From a checkpoint of a small transformer trained on Wikipedia: 2.74M parameters.
Each number is 128 + 24 x the weight over its row's rms, rounded and kept within 0 to 255. Layers, rows and columns count from 0. The size above them is the row's rms in percent of the matrix's.

# layer 9 MLP down (transposed), 256x64, rms 0.0762, rows 56-108, columns 0-63
size [ 65  91  96  89  89  77 101 115  60  96  99 118 105  82  89  80 101  86 100 101 115  99 111 129  74 124  95 106 106  67 103  87  79 112 101  94 110 102  90 102 108 102  99 114 116  73 104 123  88 107 100 110  89]
[[153 100 177 135 112 113 114 146 125 119 115 140 148 108 172 177 101 114 157 117 176 130 146 130  92 104 148 101  98 139 128 139 130 123 127 120 148  90 158 141 122 154 133 193 107 141 144 109 119 171 154 100 128 124 161 132 170 115  95 115 121 147 133 111]
 [116 135 128 124 156 165 154 177 100  92 129 112 143  73 139 206  99 138 135 125 119 140 131  97  86 121 143 166 132 140 121  90 126  82 139  79 128 137 107 116 146 145 121 140 122 116 139 132 121 108 150 148 134 151  98 110 118 117  93 113 105 139 125 108]
 [142 101 160 118  95  99 120 113 121 117 110 134 142 112 134 100 177 150 140  98 169 113 118 147  63 133  90 178 130 154  85 104  94  97 100 124 136 104 152 101 147 117 101 150  99 130 127 118 112 144 127 127 129 138 177 134 146 137 124 112 101 116 120 161]
 [106 107  83 119  70 106 140 118 149 118 121 170 177  97 101 112 117 107 126 105  95 135  98 137 155  98 160 143 153 161 160 136 124 121 127 122 126 138 139 129 136 136 118 151 117 143 145 126  81 140  90  94 136 146 149 151  91 133 147 128 159 119 175 161]
 [137 109 137 115 169 109 145 154 161 109 173 123 138  83 138  80 117 110 166 196 121 101 126  93 116 127 152 107 187  98 134 103 147 130 134 143 160 107 130 117 153 130 141 118 131 138 130 146 149 114 104 152 117 145 120 130 110 155 105 116 101 118 165 156]
 [124 162 108  70  74 131 140 185 150 135 132 129 132 103 148 123 105 130 112 161 127 132 127 142 154 127 118  98 130 138 104 153 114 146 116  88 115 147 186 115 108 116 152 144 151  89 141 152 126 130 112  88 151 141 150 114 192 123 131 117 112 136 156 133]
 [139 126 130 139 103 142 110 127 130 107 120 143 146 130  86 128 111 149 106 159  73 138 103 162 120 111 136 149 129 160  97  95 125 101 138 157 144 133 128 112 157  87 183 135 168 131 132 120 151 196  98 115 106  91 132 122 134  89 124 146 167 134 149 131]
 [ 98 140 149 121 160 127 104 142 149  91 159 135 123  97 127 115 129 131 124 206 109 125  87 134 115  74 128 110 151 133 138 128 131 171 149 160 119 142 138 110 113 152 140 122 143 163 134  86 132 175 137 137 155 148 135 115 152 173  91 102 130 142 116 148]
 [146 151 101 110 133  94 119 123 108 165 133  97 164 116 157 136 141 112 160 154 143 177 135 135 145 183 107 174 120 140 126 144 119 126 132 149  94 141 151 173 159 129 119 141  98 158  99  81 155 152 135 121 115 141 164 143 155 157  97 133 116 129 130 159]
 [121 182 154 164 114  75 182  83 120 110 145 109  94 155 120 128 135 143 137 122 150 151 125 100 151 141 147 115 118 127 130 151  73  85 150 106 116 109 130 131 134 126 157 118 136 121 135 104 116 123 157 177 153 167 141 148 110 145 126  95 145 120 113 109]
 [ 88 137 115 119 154  88 144 106 130 100  93 164 120  97 147 153 130  81 133 131 108  91 149 136 104 134 116 202 120 150  89 164 124 134 105 147  95 134 102 120 117 136 134 122 141 126 142  94  88 153  86 120 130 130 121 103 149 106  93 140 120 147 144 140]
 [125 130 116 157  86 161 128 132 146 116 140 153 116  83  89  94 111 159 127 133 110  99 129 142  76  74 104 143 169 120 109 139  97 138 102 152 106 103 131 129 146 101 139  99 116 146 147 151 161 149 140 106 136  84 165 130  97 125 149 138 146 160 125 151]
 [111 113 101 102 106  98 125 161 117 120 118 113 137 128 134 102 184 133 122  68 153 157 105 109 108  86 125 129 129 108 119 161 143 162 130 123 106 127 143 138 172 120 101 123 117 137 153 120 113 146 131 103  56 126 107 121 111 155 100 159 134 129 182 129]
 [134 166 100 141 139 119 142 116 162  99 114 145 177 132 161  93  87 115 115 129 118 140 163 139 112 156  96 144  77 125 104 131 104 143 107 149 136  85 119  98 156 108  91  92 109 154 137 148 122 164 137 140 120 118 127 160 113 151 100 163 112 166 107 121]
 [143 127 177 152 101 104 143 118 144 123 116  81 140 128 150 170 133 120 153 129 153 119 140 155 166 146 132 144 124 169  76 145 100 122 123 139 123 140 142 124 154 123 145 103 181 142 129 104 112 159 124 134 128 199 101 106 108  99 125 116 125 163 135 161]
 [111 168 163 133 116 117 107 127 146 147 132 132 106 106 186 137 138 147 112  86 123 113 134 139 133 124 146 104 159 130 139 131 145 132  99 165 152 110 194 117 124  94 134 150  89 148 120 109 139 169 146 135 112 154 169  89 108 104 135 133  74 108 111 125]
 [171 131 128 153  88 166 166 122 153 124 102 150 127 123 158 165 173 146 155 100 126 116 124 119 134 128 135 133 149 127 149 147 128  94 114  91 134 116 127  97 100 144 177 147 181 129 166 164 119 142 126 119 151 166 100 162 110 138 128 112 111 153 117  92]
 [157 124 124 157 148 141 145 136 145  70  98 189 144 104  98 133 158 146 115 162 101 129 145 137 145 160 157 136 132 129 147 142 150 122 103 145 113 114 127 123 152 117 127  84 111 114 168  80 101 100  94 116 138 122 111 131 146 127  81 124 100 111  83 126]
 [142 170 135 101 148 138 180 130 145 131  89 151 148 134 100 111 147 138 140 109  92 151 113 137 158 127 138 122  89 133 131  91 128 132 150 103 119 171 139 187 121 144 124 152 139  92 168 146  95 127 111 122 120 142 172 146 117  91  83 134 147 155 131 152]
 [147 124 141 127 102 133 148 148 172 104 121 100 158 131 135 131 143 127  89 146 132 155  88 116 183 136 109 113 117 132 107 151 113 120 152 158 136 112 168 153 172 155  99 148 136 153 126 120 132 148  95 147 182 161 134 115 116 137  97 130 141  93 166 174]
 [126 139 106 139 124 133 158 128  98  92 107 149 124 128  78 105 116 146 126 145 123 104 139 122  85 128  99 103 164 110 143 107 130 106 111 116 114 175 135 100 133 140 170 150 128 118  71 111 125  66 140 147 112 141 127  85 136 108  91  85 116 132 165 130]
 [129 108 132 109 127 138 121 119 169 174 108 133 170 110  96 119 151  95 122 123 143 151 138 144 107 102  92 127 135 101 167 156 140 158 173 113  88 148 151 142  93  68 121 112 168 110 110 111 148 154 173 151 146 130 123 105 124 138 107 157 125 143 130 113]
 [172 125 144 111  97 126 126 105 123 129 141 124 155 136  78 126 103 100 175 131 133 144 129 110 122 155 117 111  96 158 140 140  94 143 143 128 146 147 108 171 117 135 146 136 145 130 128 135  89 147  79 190 121 103  86 151 168 154 114 100 113 131  98 100]
 [ 75 136 113 129 120 130 122  63 158 187 105 116 151 152 108 133 102 143 123 147 163 131  93 104 137  97 115 105 103 133 141 122 175 139 142 115 116 127 133 118  92 143 109 114 142 100 123 122 159 134  98 112 163 163 129  78 127 123 135 115 106 137 138 171]
 [145 145 166 109 165 103 109 100 101 123 122 121  82 140 129 126  85 116 167 108 155 132  95 120 141 134 152 124 153 136 159  85  86 135 122 115 145 121 116 115 132 174 145 149 119 143 111 144 137 151  93 183 120 127 170  95 139 135 125 175 140 123 100 148]
 [147 145 134 164 170 112 138 145 158 111 113 123  98 124 150 144 121  95 129 102 138  93 144 133 109 145  80 129 141 140 109  93 159 117 147 152  94 142 116  94 107 156 115 130 151 147 113 178 167 137 119 104 131 158 137 170 100 121 122 109 105 134  64 150]
 [136 132 146 115 150 126 116 113 171 105 133 114 138  76 136 104 129 108 138 141 166 152 134 151  86 113 143 161 128 152 103 138 130 144 120  97  49 119 159 119 124 153 114 125 115  83 121 114  97 153 111  99 154 191 144 126 157 132 127 114 116 104 135 141]
 [133 124 136 119 104 151  76 148 125 126 156 135 147 143 112 154 105 140 115 157 149 131 131 119 109 132 114 148 135 175  73 110 121 164 132 161  99 132 135 139 120 208 129 101 109 126 102 105  81 142  98 103 111 163 151 149 129 157 149 153 114 135 141 107]
 [159 126 108 112 106 138 157 124 112 155 140 105 128 142 143 123 124 139 156 150 147 113 161 158 108 104 134 122 142 156 124 146 113 137 183 133 145 110 142 150 134  86  89  71 156 118 131 127 145 177 146 102 148 159 139 104  86 187 124 116  92 116 131 103]
 [148 164 159 141 114 138 107 165  92 132 131 116 117  75 183 105 109 107 132  96 174  86 142  90 127 140 116 152 124 108 149 156 122 107 182 163 111 146 161 104 110 145 140 107 123 101 108 114 116 120 107 128 102 121 140 136 108 148 113 149 128  98 105 110]
 [103 164 155 139 111 110 126  95  87 135 152 107 164 134 148  81 128 168 116 118 119  85 129 112 138  79 144 154 171 123 133 162 134 114  86 125 115 135 130  67 153 126 138 104 141  92 153 152  86 119 123  98 148 137 127 142 139 132 132  92 127 126 121 116]
 [144 140 136 119  99 193 163 124 145 110 134 134 128 159 136 139 141 113 118 114 116  77 118 147 126  91 148 140 112 138 133 138 154 169 103 115 122 140 123 135 112 135  97 166 135  92 132 142 153 125 170 198 114  92 102 136 116 178 161 118 127 121 158 126]
 [ 84 155 132 161 144 147 112 169 116 164  66 102 146 145 114 151 122 140 139 109  95 144  90 131 131 142 148  91 166 149 115 114  91 114 146 114 105 141 159 115  88 138  99 132 136  95 133 170 123 122 147  94 160 172 126 138 131 109 103 121 120 143 137 121]
 [172 131 120 113 135 121 164 133 126 164 134 134  91 136 135 151 116 146 180 143 118 120 132  79 158 106 163 122 103 120  69 119 131 120 168 143 109 135 129 125 104  85 131 141 127 107  71 120 152 118 141 112 106 183 130 125 118 158 123 127 143 123 159 165]
 [146 103 120 172 128 121 112 126 180 123 106 122 117 116 128 117 150 124 160  98  99 183 149  76 141 127 139  78  89 151 140 123 124 174  92 117 113 162 117 101 127 136 146 104  94 115 110 130  97 163 152 131 158 162 121 118 129 144 141 113  97 134 102 123]
 [112 140 113 121 150 155 131 152  94 149  85 120 162 166 159 181 129 123 128 107 131 131 154 141 134  99  90 150 126 163 144 130 117 105 125 104 119 109 111 177 113 103 128 143 110 129 125 114 109 108 123 141 100  60 118 117  97 127 164 133 128 178 161 108]
 [118 121 119 116 118 108 164 121 118 166 165  97 126 111 117 160 128 121 153 155 176 114 137 171 110 119 161  90 157 135 139 112 140 140 134 108 100 110 122 213 140 117 137 130 108  89  90  95 148 168  97 137 139 137 152 144 107 121 119 136 140 117 147 121]
 [108 117 118 131 159 128 142 209 147 134 144 135 113 145 201 127 103 108 153 138 131 151 148  95 128 131 109  90 134 145 139 113 105 119 132 112 113 110  87 135 121  99 112 157 134 124  89 112 125 153 116 140 116 107 105  99 111 137 145 115 115  61 145 122]
 [134 101 154 104 134  92 151 106 133 148 131 100  99 112  87 189 136 146 169  96 135 129 143 132 113 131 145  86 108 106  84 135 126 165 130 126 117 139 135 165 155 128 175 109 132 197 107 125 133 112 124 112 138 128 120 130 144 124 132 103  98  87 149 126]
 [141 135 114  99 104 157  83 137 122 156  99  96 145 115 100 185 108 119 163 127 128 132 110 125 134  98 148 135 117 128  71 136  71 157 105 173 114  93 144 142  92 132 110 154 113 110 131 141 100 140 108 144 117 143  90 118 108 121 133 115 149  96 113 106]
 [109 148  93 157 145 164 132 164 115 142 110 113 130 145 143 151 123 134 114  90 137 120 114 185 121 141 121 117 112 106 129 113 108 104 142 107 120  97 140 135 172 106  99 135 149 167 132 105 105  91 161 170 166 131 145  93  99 111 135 153  97 161 141 173]
 [130 131 120 104 123 137 156 144 125 175 142 181 131 143 155 219 150 139 104 116 123 119 134 136 126 122 120 108 129 105 147 102 140 131 168 106 113 164 102 164 129 139 132 104 125 108 148 138 150  91 135 112 133 177 140 156 160 127  98 113 129  85 134 124]
 [112  84 112 135 127 156 134 153 107 166 139 149 162 110 144 172 156 113 148 177 134 112 128 137 118 142  87 115 118 104 116  80 112 119 132 135 114  79 131 124 120 140 115  97 123 111 142 125  95  71 127 147 162 162 116 154 157 119 159 134 104  97 135  97]
 [112 139  94 130  58  98 102 102 136 140 144  90 162 120 136  82  93  89 142 106 143 137 123 132 106 128 111 117  97 153 139 121 132 139  71 148 116  99 126 113 118  86 105 128 147 134 166 139  77 136 152 119 138 145 142 119 127 157 100 149 142 110 152 120]
 [111 129 145 128 131 147 121 154 134 141 123  76 160 128 143 156 120 123  90 154 132  93 150 124 158 107 127 125 140  97 129 115 130 170 166 148  92 161 117 162 129 151 159  91 162 144 100 139  86 171  86 171 177 136 128 108 129 119 133 134 121 110 115 110]
 [149 108 149 145  99 125 128 139 131 134 112 132  80 105 116 171 109  98 126 105 161 169 138 101 166 106  78 123 152 156 130 100 147 137 179 143  99 156 119 103 139 158  99 126 103 106 122 106 146 121 118 134 101 112 142 135 183 119 113  99  92 132 147 110]
 [127  99 111 136 136  98 145 174 133 177  76 154 173 135 130 123 108 121 113 119 117 161 127 119 122 120 108 107 121 125 120 142 143 124 136  68  85  97 143 149 157 137 145 188 104 111 107 140 135 168 135 134 151 136 140 148 111 114  95 132 152 137  83 111]
 [129 138 137 111 126 134 104 153 144 155 120 124 110 128 174 166 135 145  71 122 131 127 108 132  98 123 175 101  86 103 137 109 145 110 110 124 130  86  99 133 137 122 159 147  90 113 154 143 115 112 124 117 163 216 109 146 135  97 134 145 123 147 134 123]
 [150 135 124 104 142 130 157 107 141 128 112  99 124 113 124 122 177 160  91 118 124 143 117 124  96 139 152 104 132 134 110 106 158 157 141  97 141 119 159 146  95 110 142  76 145  75 138 108  92 136  74 145 144 131  77 133 141  97 114 116 129 132 115  75]
 [112 158 124 144 194 104 124  85 138 120 124 122 163 146 108 161 141 155 169 103 130 148 138  98 154 158 131 152 138 150 105  84 143 147 110 135 132  92  94 173 102 113 140 111 109 134 110 126 174 152  95 101 138 158 107 139 136 124 156 117 132 126  93 132]
 [113 112 173  95 127 134 136 160 147 138 157 111 145 147 115 161 113 138 122 174 160 142 153  95  71 173 118 161 124  86 116 165 124 137 102 166 111 134 138 106 146 134 134 154 142 119 122 150 115 109 124 136 180 161 161 145 106 113  99 121 141 137 159 126]
 [129  98 106 132 106 146 114 121  90 121 107 143 160 128  96 115 125 116 101 158 139 134 107 128 183 150 124  69 153 101 117 111 147 135 114 132 141 101  91  96 176 167 133 117 168 156 129 143 149 160 158 173 127 148 136  93 108 118 143 149 103 131 142 146]
 [135 156 145 156 157  93 128 121 145 162 146  69 127 133 134 154  95 102 136 155 147  95 100 134 106 151  98 112 132 119 144 161 139 130 122 166  92 175 142 105 153 132 129 140 131 152  94 110 126 189 117 103 165 155 126 141 155 112 128 120 128 167 141 140]]
# layer 9 MLP up, 256x64, rms 0.227, rows 57-108, columns 0-63
size [100 101 104  84  97  92 100  87 103 114  84 103  98  88 101 103 103  96  90 105  98 102  97 111 102 100 102  97 108  89 101 100  96 108 102  90  99 106 108 107 111  87 118  93 107  99  98 105  89 102 106 101]
[[ 99 184 117 140 137 150  90 150 126 107 130  92 126 119  96 169 121 112 121 158 123 157 130 117 123 139 153 147 104 127 103 114 181 157 169 120  89 160 125 166 119 118  80 159 127 121 163 122 115 129 112 117 144 104 168 122 110 121  92 111 164 113 138 121]
 [123 112 139 114 141 134 152 119 130 147  87 127 125 160 113 166  91 114  98  98 140 150  84 110 178 143 136  71 121 128 163 131 155 156 145 126  97 146 118 100  57 107  95  84 121 119 154 130 111 128 104 103 144 126 123 155 125 119 116 150 140 107 120 128]
 [141 108 140 130 123 129 138 159 168  85 122 156 140 110  88  91 176 122 150  89 119 153 119 139  75  91  99  98 107 165 147 115 125 137 135 181 165 148 126  79 146 125 123 136 122 151 158 148 134 104 152 114 140  99 115 128 135 105 118 112 133 155 127 108]
 [109 127 166  88 162 140 115 139 110 110 138 138 137 123 141  87 109 127 158 105 156  93 130 116 163 102 128 136 152 166  95 187 126 142 162 138 151 118 153 106 113 167 128 133 104 139  96 145 126 125 113 131 139 111 102 143 113  91 169 158 108 164  85 106]
 [140 142 135  81 111 110 114 162 103 115 110 119 111 129 122  81 128 106 123  91 122 134 125 147 150 188 123 105  98  92 140 147 106 143 136 136 126 115 128 119 110 138 112  98  95  87 173 119  62 108  76 122 140 139 125 110 146 115 117 116 118 160  94 113]
 [ 99 124 162 145 142 112 125 110 114 141 132 141 154 140 157 139 132 116 150 144 148 121 119  89 178 161 144 126 128 105  92 151 119 126 158 133 120 141 126 161 144 142 100 174  74 143 134 131 175 125 159 102 151 119 126 149 138 182  98 125 180 142 134 168]
 [108 144 102 119 133  92 115 119 126 104 129 132 102 192 151 161 112 125 109 163 108 131 102 135 107 127 158 127 121 135 124 128 129 132 137 149 118 136 101 188  93 111  81 141  65 162 148 135 164 103 141 125 137 136 130 172 142  90 137  91 108 133 115 123]
 [125 148 108 100 111 145  86 104 146 103  97 141 142  96 119 123 120 134 158  92 123 145 126 165 113 131 174 115 153 171 142 111 153 130 136 149 110  56 107 144 144 110 138  98  82 136 108 142 110 120 137 132 162 104  88 149 133 156 126 110 145 101 152 156]
 [106  74 125  96 139 140  78 163 119 138 145 122 133 129 104 157 117 132 137 158 114 147 140 164 101 139 143 120 133 151 106 174 169 165 136 129 144 127 139  99 125 147  81 122 130 130 185 113 138  66 132 111 153 130 145 148 147 132 164 112 147 110 135 151]
 [128 115 128  99 119 151 137 140 145 125 140 103 107 146  86 134 120 119 127  97 161 165 115 136 133 112 136 139 114 129 101  72 121 189 103  86 136 144 122 166 156 183 126 133 109 102 139 129 113 114 162  82 126  95 130 127 109 127 107 131 184  97 105 127]
 [ 98 128  96 146 110 157 128 145  99 131  78 148 150 136 104 118 153 136  80 140 107 149  86 148 114 122 103 132 122 118 142 149  97 105  75 102  93 132 150 119 174 120 119 150 127 115 143 135 146 139 121 111 148  91  84 158  66 110 132 109 116 141 120 120]
 [138 139  88 104 126 123 116 110  51 120 154 101 125 125 100 107 138 148 139  93 117 115 114 101 137 111 161 120 162 126  94 141 137 166 161 121 154 115  76 155 127 169 154  97  90 133  82 129 120 109 126 139 129 157  97 116  97 116 147 125 133 112 124 141]
 [139 142 136 123 116  98 166  79 102 111 179 120 137  96 115 130 142 118 140 146 130 125 139 134 137 139 107 123  68 122 138 130 151 148 110 171 146 130 107 139 152 128  96 118 123 142 158 159  96 140 146 118 144 129 107 129 181 118  87  85 155 128 166  78]
 [134 132 115 148 169 121 143  93  94 112 157 114 104  99 143 160 119  90 105 123 128 170 185 154 104 131  95  93 162  99 138 130 157 122 148 118 151 138 141 112  98 123 103 126 115 167 151 156 124 155 142 164 131 140 104 143 149 121 113 147 150 108 175 101]
 [ 94 169 162 113 110 155 137 135 119 130 135  81 148 135 137 158 158 124  91  87 123  99 102 110 177 115 151 144 118 109 140 146 111 178 110 107 167 140 148 115 109 131 112 121 124 150 136 111 153 153 161 114  69 123 148  95 100 126 143 130 108  97 141 118]
 [101  82 136 147 111 133 141 141 151 129 121 162 105 115 104 203 170 110 111 134 154 141 117 104 138 116 111  97 112 123 104 113 154 147 136 134 135 145 103 156 175 147 107 109  84 125 113 127 133 131  97 109  80 126 121 148 104 173 141 115 116 150 123  88]
 [108 109 110 162 155 153 121  80 164 124 126 144 146 153 124 152 139 131 133 137 112 120 109 153 160 132 141  99  93 144 147 200 151 141 142 166 106 139 115 140 151 145 110 104 112 150 119 171 179  99 149 150 128 155 117  93 118 171 135 114 151 140 146 131]
 [128 148 139 145 109 130 157  92 112 100 139 120 156  99  93 113 120 121 140  75 160 113 148 109 164 183 131 147 124 162 141 146  95 109 118 148 119 101  83 124  93 134 104 145 136 130  95 143 164 155 137 125  86 134 139 151 157 135 113 125 154 151  83 103]
 [ 99  83 140 142 149 105 130 116 128  81 125 123 128 132 130 155 144 133 129  98 142 159 157 123 137 102 111 150 152 101  84  96 144 155 141 183 136 125 152 114 157 159 101 158  98 142 131  71 111 105 132 138 146 135 106 181 126 128 135 163 112 126  89 136]
 [ 91 131 161 176 105 120 104 121 142 127 128 119 126 135 137 103  82 150 106 147 114  92 146  89 131 119 152 142 116 147 159 175  56 107 140 107 129 136  70 143 136 138 125 110 105 130 147 136 107 160 114 158 103 112 112 141 112 148 113 127 128 173 109 134]
 [132 174 111 105 112 160 148 144  93  99 160 107 144 119 117 132  83 112 137 163 107 154 153 129 155 159 158 122  86 115  81  75 134 119 123 113 141 118 103 130 141 156 117 176 111 141 134 123 123 153 127 137 135 123 120 139 139 112 100  63 119 117  91 121]
 [113 106 129 171 148 148  76 122 142 126 115 152 117 100 106 111  98 161 154  77  94 145 117 131 126 149 134 123 142 123  99 158 147 122 116 162 127 162 110  95 126 114 157 157 137 135 170 151 121 131 174 169 136 103 100 162 102  97 104 128 100 155 127 116]
 [102 130 104  83 153 121 146 123  75  73  96 158  97 128 104  90 131 139 112  96 138 134 137 142 172 128 143 146 138  84 144 139 153 158 170 157  89 127 160 137 129 169 131 128 108 131 155 101 120 151  87 132 136 124 115 105 103 150 135 129 144 113 121 125]
 [ 98 127 108 126 172 133 136  81 104 113  78 112 137 147 123 140  99  91 157 159 126 169 132 117 123 122 118 143 150  97 135 152 125 151 108  96 160 145 113 125 112 112  82 113 119  93 153 149 149 142 163 163 151 112  88 111 118 117 153 118 108 160  83 128]
 [ 99 121 156 136 127 144 143  67 109 134 139 137 144 151 102 144 106  89 126 169 139 157 145 103 139 120 161 143 119 124 162 182 138 105 124 106 138 123 141 137 190  96 114 132 111 172 138 103 106 126  84 137 136 138 108 107 143 111 129 131 156 105 160  89]
 [125 144 127 140 103 139 174 143  79 151 143 118  85 142  96 125 151 117 104  99 123 145 150 154 130 156 125 114 144 127 155 131 124  87 148 108 119 135 142 126 156 108 120 121 128 179 136 119 154  90 110 108 108 157 127 153 124  76 149 170 121 138  80  77]
 [129  79 111 140 136 181  95  93 148 167 118 133 123 110 126 137  92 152 104 122 128 142  96 146 118 153 155 107 164 112 154 133  98 114 138 137 169 171 136 172 139 148 129 164  98 138 137 175  96 107 147 134  93 100 155 130 102 107 113 120 113 129 132 123]
 [ 97 159 163 126 151 120 124 145 106  95 122 147 132 120 140 108 112 100 132 131 163 125  82 141 119 157 117 175 164 107 107 120 100  87 150 146 111 104 101  89 134 150 177 124 174 124 127 156 129 100 116 147 138 137 139 157 142 137 132 103 146 134 192 136]
 [106 112 102 127 109 146  99  99 139  87  80 147 183 147 102  99 124 161 162 110 108  98 105 129 159 112 152 116 115 130 103 161 151 180 137 123 103 114 137 155 127 179 129 145 123 119 142 151 122 107  94 120 107 147 134 158 137 123 141 123  92 118 153 159]
 [129 120 101 124 117 126 154 149 145 125 119 161  78 130 110 177 104 101 117 168 142 116 122 130 133 146 107 111 125 142 130 111 115 177 158 136 139 155 114 154 133  94  92 163 116 136 152 109 154 123 130 185  70  95 142 135 109 140 108 153 152  85 133 109]
 [105 119 135 138 135  88 147 119 149 140 124 153 151 136 128 128 118 146 181 137 118 156 177 158  92 154  91 158 187 105 147 134 128  98 132 149  95 140 135 120 130 162  98 109 167 162 119 125 158  86 137  89 140 101 146 128 122 108 131 117 135  83 137 123]
 [126  59 125 161 140 113 147 114 149 115 113 134 105 123 110 190 121 125 140 106 133 144 102 103 152 149 153 118 131 122  96 147 162 119 115 104 115 123  82 142  95 137  86 154 141 155 158 148 124  87  85  98 136 121 131 147 127 146 146 136 138 162 145  88]
 [ 98 105 146 142 146 166  96 177  90 118 129 136 126 130 143  72 127 111 130 144 146 133 154 184 118 171 149 148 102 150 138 190 163 129 117 152 150  99 116 136 100 168 137 133 149 158 134 150  87 120 122 112 111 131 135 133 133 114 139 139 143 156 105 133]
 [158 138 122 124 137 165 125 153  81  93 128 122 119 138 108  79 179 128 123 150 127  68 133 122 116 147 127 157 130 133 116 143 129 167 151 107 147 153 145 164 112 169 179 143 114 143 135 136  81 119 136 105 120 103 119 144  92 116 179 130 113 125 115 129]
 [129 141 109 152 106 153 119 111  98 110 147 140 133  92 105 139 151 182 120 150 143  91 129  96  92 107 137  87 116 158 138 102 126 115 153 133 102 132 108 124 156 101 152 135 122 158 147 114 123 111 143 143 124  82 122 155 140  99 135  40 113 116 146 136]
 [113 121 126 129 137 152 104 136 170 102 106 154 101 131 158 165 119 130 108 130 121 116 125 155 116 147 132  96 132 159 128 159 127  73 158  91 154 124  89 111 114 106 106  75 167 130 131 156 155 112 138 137 163  90 150 109 150 130 167 117  97  86 125 110]
 [131 122 157 122  88 171 128 110  88 121 145 128 154 146  96 116 121 134 104 131 169 101 134 110 127  85 124 157 116 199 146 126 170 133 121 132 133 116 119 136 106 172 174 128 142 121 186 145 131 112 131 124 136 118 132 141 125 140 139 108 121 167  80 104]
 [118 116  95 106 146 121 109 110 135 136 132 110  92 105  95 148 156  90 127 122 128 108 151 137  92  86 127 109 194 126 141  83  71 152 142 125 104 108 118 143 136 120 102 140 111 131 107 150 141 109 126 101 135  83 106 121 129  71 153 114 130 107  96 134]
 [128 140 164 142 157 111 106 132 109  97  90 143 116 157 140  87 131 118  79 146 127 178 114 120 129 128 118 131 120 146 134 158 113 104 149  49 177 111 100 127 117 111 149  91 116 135 138  91 134 144 100 145 158 132  96 145 130 149 152 112 118 118 107 152]
 [134 143 130 129 114 100 140 154 157 165 141 144 155 154  99 137 138 118 141 172 111 128  98 104 148 123 140 130 164 126 180 145 100  94 154  99 137 207 156 119 137 118 165 105 133 134 125 153  99 117 117 104 153 103 120 134 149 124 143 155 118 106 105  84]
 [ 97 104 134 131 125 123 139  92 127 109  71 178 138 137 167 152 124 154 168 118  94 131 144 107 106 128 118 128 137 138 131 145 105 116 137 133 113 145  95 153  98 131 175 163 101 154 192 171 118 133 108 124 139  80 118 116 146 127 157 101 115 139 140 129]
 [147 110 173 108 118 117  77 135 136  57 134 103 138 124  94  82 111  99 107 134 120 123 120  88  99 123 149 110 115 164 149 154 118 146 127 104 156 137 102  89 131  95 145 124 119 104 118  93 112 146 139 110 136 105 121 110 133 166 101 113  80 133 123 129]
 [140 142 114 107  79  90 130  90 104 116 140 108 144  89  90  85 143  98 110 115 135 165 144 128 109 145 103 137  85 139 133  99 137 128 104 101 145  93 124 113 106  83  91 118 145 132 150 165 145 125 139 116 155  93 174 133 118 143 142 130 142 108  87 115]
 [135 158 109 152 139 138 113 130  89 113 147 130 149 123  87  65 106 108  77 111 139 168 132 116 172 142 108  82 118 132 151 161 162 142 150 122  89 116 156 110 146 143 149 138 156 113 125 109 133 116 119 123 130 117 116 117 117 144 139 150 129  55 140 130]
 [121 125 184 129 182 135 141 157 114  84  79 141 108 138 154 114 116 119 101 104 106 132 114 108 127  84 105 172 163 136 158 109 119 142 137 117 148 162 115 101 143 158 125 143  99 130 134 115 117 130 158 151 106 101 100 130 139 114 110  91 128 149 173 153]
 [133 128  85 101 143 124 146 122 157  92  93 133 150 130 118  92 136 103 125 152  94 147 118 159 156 121 177 117 112  74 149 116 131 140  91  95 140 138 138  94 107 102  95  87  95 109 135 120 155 113 124 137 140 108 115 150 102 106 162  93 140  95 100 123]
 [109 129  94 126 155 124 117 109  53 110  93 103 130 155 169 133 144 131 127 148 155 137 130 145 146 149 138 145 159  89 142  94 148 175 117 127 157 147 154  92 141 180 156 134 152 136 151 147 151 104 156 135 157 124 123 136 128  91 115 106 141 103 125 140]
 [129 108 133 134 137 111 117 141 119  75  76  80 108 106 115 126  99 133  96 142  87 127  87  95 146 110 138 124 135  96 140 134 114 101 160 129 101 136  90 107 150 108 139 140 171 128 138  81 102 133 146 111 138 112 106 182 127 133  99 164 126 127 156 145]
 [118 104 165 156  72 132 137 131 120 139 128 148 137 127 151 104 138 134 126  94 144 176 139 144  89 121 133 122 138 142 167 163 133 163 154  90  96 149 165 106 136  93 116 134 130 112 141 103  85 129 177 179 126 119 117 116 125 131 125 120 115  77 113 101]
 [117 139 147 137 108 136 136  65 141 116 145 113 141 123 153 141  97 127 121 126  96 127 115 132 219 142 170  92 128 141 136 124  93 143 176 129 123 131 122 110 114 128 143 116 165 145 139 124 141 151  92 147 119 125 111  73 157 138 128  97 130 104 108 155]
 [152 110 112 131 164 126 121 158 138 100 114 131 143 146 126 126  97 128 159 107  46 147 130 136 135 149 115 107 101 142 116 175 124 158 160 116 133 109 118 149 108 146  91 169 127 110 144 137  87  92 126 138 112 134  74 153 118 135 177 129 122 115 107 143]
 [128 121 137 110 103 139 126 133 135 157 116 108  79 130 133 150 110 135  95 145  76  99 167 135 169 123 153 121 142 132 138 125 154 140 130 118 139 132  95 141 167 167 120 152 154 109 128 117 109  95 134 134  70 129 155 134 154 153 190  98 152 111  90 106]]